{"d_model": 512, "qk_norm": false, "init_std_down": 0.0, "lr_head": 0.00439, "final_lr_fraction": 0.03, "batch_tokens": 65536}
Each number is 50 + 15 x the weight over the matrix's rms, rounded and kept within 0 to 99. Layers, rows and columns count from 0.

# layer 11 MLP down (transposed), 2048x512, rms 0.103, rows 826-851, columns 384-447
58 31 27 53 52 32 30 44 50 56 53 64 57 79 54 52 73 43 51 22 21 63 82 30 65 73 46 60 39 34 29 24 41 33 76 57 54 61 46 44 48 22 97 52 46 80 57 68 72 76 69 42 53 49 65 38 28 57 45 26 55 32 70 39
46 64 77 55 10 55 27 31 33 43 35 40 43 85 50 43 46 63 34 13 33 61 20 55 49 52 74 47 33 19 56 37 68 47 38 36 38 60 69 48 65 63 33 53 62 63 52 62 18 58 86 53 44 69 29 40 52 50 27 34 65 53 68 40
59 54 65 51 47 35 75 41 52 73 42 40 63 59 49 53 51 49 40 47 50 79 41 23 69 37 52 78 58 33 50 69 70 21 55 81 66 41 13 54 34 54 62 34 73 71 22 76 54 45 58 53 26 18 34 41 57 53 59 74 51 59 51 42
52 61 44 54 34 62 66 26 50 44 56 35 52 55 70 62 38 47 51 55 54 42 66 70 55 54 38 58 64 29 48 47 48 69 48 51 54 49 48 48 65 31 40 36 56 23 32 57 45 51 26 57 45 53 36 38 56 39 55 53 49 62 50 77
37 45 51 35 48 46 42 50 33 58 48 51 38 10 43 60 13 46 70 31 39 35 48 66 42 82 34 00 68 54 22 29 84 49 33 57 88 55 28 46 36 13 46 26 52 61 36 56 59 46 69 65 70 77 71 34 69 42 80 32 73 49 72 30
56 44 44 52 61 43 50 55 53 51 60 56 49 47 65 37 44 56 52 36 36 52 44 67 53 58 51 46 40 62 62 31 76 61 40 41 39 42 49 55 71 74 33 49 62 61 57 44 54 39 41 47 43 63 48 47 56 30 51 64 34 59 43 48
30 24 71 30 44 46 32 43 40 57 30 99 27 57 32 50 39 69 40 26 39 45 40 54 45 48 69 36 59 28 34 65 72 26 61 25 54 37 67 58 74 33 69 31 30 31 46 59 44 49 47 58 62 34 88 67 63 49 66 50 51 60 76 54
41 66 56 31 17 54 53 47 58 45 71 54 57 48 32 76 70 38 25 26 62 71 59 29 21 74 53 41 41 32 49 56 42 75 37 45 45 69 59 61 71 50 64 48 36 26 32 61 32 76 48 35 32 17 45 48 73 58 59 27 36 56 43 32
49 36 39 56 43 52 66 52 51 64 51 45 31 51 46 43 31 64 44 33 54 59 39 52 51 58 55 59 39 30 49 72 45 52 38 50 62 64 37 31 56 51 40 30 57 49 58 53 52 24 41 62 54 31 43 81 43 40 80 39 45 76 35 42
61 77 76 50 47 40 61 33 41 48 52 67 52 52 56 31 62 56 66 31 44 34 56 35 23 34 56 72 72 46 36 52 55 32 46 58 20 49 51 28 68 44 49 46 68 45 45 69 35 64 75 46 78 54 60 57 40 31 65 28 49 72 37 40
55 69 37 57 54 63 58 44 56 33 48 66 61 55 72 53 43 60 68 59 54 54 42 70 47 36 43 63 36 61 74 49 51 55 43 38 49 47 40 42 57 42 62 49 74 88 52 32 56 23 46 36 59 47 75 43 60 32 50 57 53 27 51 80
49 76 00 26 37 66 48 81 48 42 69 61 49 60 62 40 59 58 45 59 49 37 50 79 48 42 36 30 32 46 48 67 40 32 56 62 29 51 38 69 46 57 61 52 56 35 62 53 17 44 23 61 43 44 27 50 36 24 55 41 39 64 34 44
70 53 39 85 34 22 53 58 46 35 40 67 50 34 42 33 78 56 59 35 64 70 86 31 49 31 41 53 36 65 46 21 72 64 63 52 35 73 34 96 54 72 48 40 37 35 45 24 57 23 62 21 37 48 33 45 58 79 50 65 57 44 62 35
50 48 43 30 48 31 75 60 52 56 63 15 52 48 61 15 35 65 56 50 46 62 71 33 55 53 52 53 52 24 45 46 51 57 61 30 26 32 55 33 69 62 38 60 43 52 70 38 34 70 52 72 57 35 64 39 57 56 68 20 71 31 41 33
55 76 44 41 65 40 56 48 31 50 38 41 22 34 28 41 46 47 53 33 58 60 46 35 67 70 53 55 42 33 44 39 58 48 70 50 79 37 39 45 36 54 47 43 66 50 51 41 30 46 47 31 45 57 44 59 42 43 61 33 63 38 52 55
48 42 76 61 56 63 55 51 07 61 48 36 45 45 56 37 39 56 41 58 59 58 31 34 59 42 40 23 33 31 52 36 41 52 19 48 50 37 43 49 48 47 62 47 54 83 63 53 31 59 44 64 35 40 43 47 41 42 50 47 54 44 61 52
45 63 54 43 55 38 66 37 72 64 60 58 65 69 36 33 58 51 61 63 67 59 35 55 49 37 36 55 48 62 41 25 50 48 44 66 35 36 70 31 35 60 48 55 42 62 51 63 27 37 34 25 33 67 40 37 75 52 21 46 61 37 60 56
50 17 42 48 00 21 43 51 43 22 61 44 37 55 58 37 63 27 46 46 65 57 40 38 28 77 54 77 62 44 75 69 41 70 47 44 62 35 43 43 39 33 43 72 56 26 47 28 64 35 43 33 45 58 46 25 61 39 40 73 52 60 56 48
83 58 34 46 31 43 39 38 54 34 28 70 67 52 27 43 30 64 51 63 53 76 64 34 55 42 38 54 72 54 44 50 53 65 46 59 57 76 50 38 66 52 33 46 53 48 57 38 50 17 49 57 57 29 31 31 62 43 40 56 53 47 60 99
51 56 31 30 58 75 44 32 52 56 66 50 59 71 64 60 51 45 41 39 77 52 65 55 46 61 56 30 59 81 25 39 46 41 63 34 47 72 63 64 47 76 43 49 47 64 53 44 50 29 40 34 32 69 10 15 63 70 54 37 68 41 63 60
38 61 45 45 46 43 51 50 48 41 52 60 20 63 26 24 61 39 58 60 73 32 51 22 38 62 22 63 41 48 33 13 52 68 46 40 39 62 57 47 60 32 43 56 48 59 47 49 39 43 53 09 53 70 56 45 25 57 58 19 29 61 38 34
40 35 42 70 38 52 22 50 46 44 62 60 29 69 59 64 45 53 81 39 51 44 43 49 18 65 26 44 57 85 38 58 43 62 54 38 29 74 59 56 40 47 61 53 49 56 53 34 48 19 43 23 37 40 44 42 39 49 44 57 42 50 52 56
48 51 57 70 60 52 55 65 33 36 45 34 61 42 54 58 39 43 42 46 30 58 40 25 26 56 40 61 55 66 55 46 19 64 30 34 36 56 68 54 51 59 62 55 45 50 47 42 42 59 39 29 54 74 48 33 33 35 42 48 73 54 37 28
73 46 50 51 48 78 47 46 46 56 25 40 52 65 62 39 70 25 50 50 46 42 59 64 55 52 41 55 31 65 30 56 60 46 76 31 62 58 46 33 52 55 63 73 55 58 45 48 37 51 31 52 46 51 72 19 49 53 35 47 52 52 77 57
32 65 72 50 70 23 75 35 50 40 58 52 68 24 26 61 50 32 35 64 38 46 43 48 46 43 72 40 71 58 49 46 49 39 37 44 58 50 62 44 60 62 49 57 48 48 47 54 73 41 64 67 54 43 19 57 60 58 42 53 41 63 35 36
24 29 48 35 45 94 58 42 50 53 48 48 32 37 54 23 36 30 57 50 48 50 48 63 61 42 54 19 39 34 52 52 47 31 33 55 56 43 51 60 55 61 45 55 33 53 36 46 51 68 35 59 63 80 48 24 61 63 31 72 44 42 50 54
# layer 11 MLP up, 2048x512, rms 0.0619, rows 827-851, columns 384-447
61 18 63 63 72 80 05 37 45 43 33 47 55 56 38 54 47 59 50 25 47 69 38 25 70 79 12 67 44 47 44 24 61 26 51 23 26 66 49 55 38 30 76 51 54 55 29 39 36 42 65 62 57 39 72 62 46 72 47 44 63 59 72 52
55 45 73 41 45 77 53 25 33 43 63 34 40 20 55 81 39 66 70 58 31 50 53 54 27 57 17 60 68 70 61 52 67 63 43 51 80 22 43 41 34 58 67 47 52 31 45 62 61 34 73 44 37 31 31 50 80 63 72 31 49 25 40 54
37 26 36 44 44 44 33 43 46 54 50 63 36 37 37 50 33 62 65 39 52 63 64 52 56 32 44 42 38 42 48 37 59 62 48 63 39 12 29 66 42 26 78 54 80 44 52 60 54 55 56 62 33 35 52 55 61 48 70 46 59 51 52 39
38 41 55 55 26 59 48 58 42 58 41 71 36 40 50 25 21 70 48 52 51 73 56 37 55 41 54 54 64 31 41 60 62 66 59 23 28 50 69 48 65 81 47 37 24 49 68 57 52 25 70 68 72 56 66 60 34 55 66 54 47 61 41 60
54 60 51 60 26 43 39 49 55 52 50 50 74 40 42 57 91 68 67 51 52 68 52 57 70 38 60 63 30 40 37 30 23 11 71 57 39 50 59 39 37 50 49 53 70 48 34 36 36 53 49 41 67 24 49 41 33 38 69 72 48 37 34 22
22 49 62 35 67 42 56 51 64 29 41 49 47 23 72 34 60 66 52 60 49 61 64 64 67 39 37 10 96 40 28 48 16 58 61 42 42 43 57 44 85 48 51 71 75 56 56 71 70 31 59 50 34 53 48 61 63 73 30 59 49 54 75 68
69 53 32 71 40 62 69 34 73 42 41 36 72 39 47 43 52 49 47 55 42 52 64 55 48 25 41 53 69 59 72 49 30 55 54 63 54 49 30 68 42 58 72 37 40 53 85 83 67 39 52 67 53 55 62 59 64 16 37 74 48 50 50 41
32 27 78 57 60 42 74 12 56 67 48 40 46 36 48 47 31 38 88 47 49 50 78 55 48 56 41 70 79 53 54 44 43 31 74 60 61 35 35 37 54 40 40 52 48 69 27 55 67 40 54 60 64 60 29 45 57 63 65 66 60 48 65 50
34 65 46 29 30 51 53 70 65 29 41 66 38 72 55 50 64 41 53 43 56 47 24 53 61 31 35 55 51 38 50 56 38 39 16 49 33 61 32 64 69 56 67 31 62 45 64 49 73 07 17 44 21 67 27 40 50 50 58 67 75 40 38 62
53 38 67 45 27 43 14 40 62 64 73 56 26 32 53 49 68 43 61 50 39 59 59 49 60 47 39 55 61 57 41 65 65 58 40 45 31 47 58 60 42 75 27 35 68 45 51 63 64 45 48 57 20 67 35 45 71 60 65 21 57 47 29 36
45 41 54 64 61 66 27 65 66 58 49 45 37 71 48 55 43 49 57 49 55 56 59 26 55 35 30 65 42 49 58 67 53 64 66 26 69 62 47 33 45 09 31 48 86 47 41 57 70 50 80 44 46 43 30 33 59 41 43 49 57 47 65 32
58 16 69 30 48 83 21 40 70 54 44 36 40 76 48 55 33 52 35 37 18 50 77 77 45 63 49 25 47 48 61 30 29 52 46 54 72 46 50 40 68 32 53 27 37 55 57 76 47 53 37 66 57 39 54 31 47 25 80 42 17 35 64 59
30 36 24 37 50 53 60 74 56 30 50 44 26 61 20 37 49 50 64 82 39 58 44 41 46 67 35 52 47 64 46 54 49 49 53 37 14 57 58 54 52 69 39 60 50 43 66 61 39 57 32 54 52 39 19 58 56 36 54 62 63 45 62 49
59 57 55 55 58 35 51 38 51 45 66 52 39 42 52 73 39 36 30 61 41 31 34 72 51 22 65 61 35 61 45 70 71 50 43 68 61 39 53 38 28 48 44 85 44 27 58 58 32 75 43 48 69 40 44 61 61 55 48 50 44 70 52 58
49 52 78 23 53 50 43 44 84 36 52 46 74 39 64 44 46 39 46 12 19 46 39 30 30 42 61 50 63 21 55 59 54 50 49 67 53 62 52 23 54 44 47 61 77 50 38 61 53 49 10 43 45 29 44 44 60 35 28 31 47 47 64 52
47 80 64 59 66 47 33 48 66 54 42 62 55 59 52 53 16 65 52 63 52 21 35 57 58 36 31 49 82 20 66 70 52 53 67 45 64 72 45 61 52 83 53 57 31 42 48 41 58 84 63 58 58 65 65 57 49 38 86 24 51 53 40 55
40 45 58 40 68 77 53 58 47 25 33 62 27 43 56 55 41 68 84 73 45 32 50 07 49 26 54 56 60 56 43 53 28 34 63 76 06 25 45 51 35 63 54 65 47 81 43 46 67 56 58 48 28 56 46 33 42 70 60 64 68 43 54 55
59 62 51 63 73 75 61 44 45 22 39 42 35 63 60 33 60 56 39 38 45 29 46 40 60 51 66 60 37 29 54 69 57 76 72 58 38 75 66 55 31 66 31 81 42 45 72 67 41 40 54 47 46 35 49 47 44 22 26 37 40 64 43 50
51 36 38 51 49 45 39 26 56 76 28 43 56 45 38 15 53 41 27 44 49 51 32 36 43 64 41 38 62 67 63 45 42 37 74 53 42 34 85 52 40 47 62 69 61 58 40 31 46 63 41 53 68 68 47 42 39 49 53 51 31 19 89 74
59 51 70 26 41 74 31 44 30 37 52 55 35 58 73 37 51 28 71 47 47 57 46 37 47 34 52 66 45 43 64 49 53 49 34 80 51 55 69 27 40 54 50 59 37 33 47 52 50 59 23 47 55 16 14 49 84 23 69 42 51 55 58 35
62 61 39 54 40 17 25 66 68 68 66 39 33 33 54 48 68 39 75 50 53 49 14 31 83 48 56 46 46 86 52 65 39 52 49 50 09 54 35 38 19 57 53 34 35 54 65 33 34 21 52 52 18 31 39 59 37 53 62 50 57 48 87 47
33 57 35 54 53 82 58 56 69 44 60 55 67 37 52 40 76 72 47 67 32 54 35 57 49 49 47 33 71 64 58 57 61 65 42 33 42 63 32 43 53 39 53 75 55 51 50 64 52 73 35 66 26 40 50 51 31 33 73 34 62 64 69 68
58 60 38 41 29 53 27 62 46 48 35 52 36 62 88 54 35 50 35 56 41 53 33 50 54 50 47 50 70 37 63 53 48 70 36 73 60 65 43 52 42 23 19 36 26 50 81 37 34 43 38 55 41 31 56 74 49 49 51 52 41 60 49 54
62 29 44 66 54 56 29 79 47 49 34 63 14 74 63 38 27 29 43 34 30 38 66 51 64 53 11 60 49 49 41 49 43 64 48 29 34 39 48 99 49 67 41 69 17 52 63 63 15 56 29 61 12 57 67 35 32 33 52 48 43 38 44 41
46 70 35 24 62 38 19 39 30 31 37 46 48 36 63 07 75 78 68 65 15 35 79 31 68 29 17 50 64 46 31 68 48 74 61 53 85 39 64 70 50 71 55 72 44 59 82 44 34 39 48 39 33 78 58 97 47 48 56 22 72 71 19 44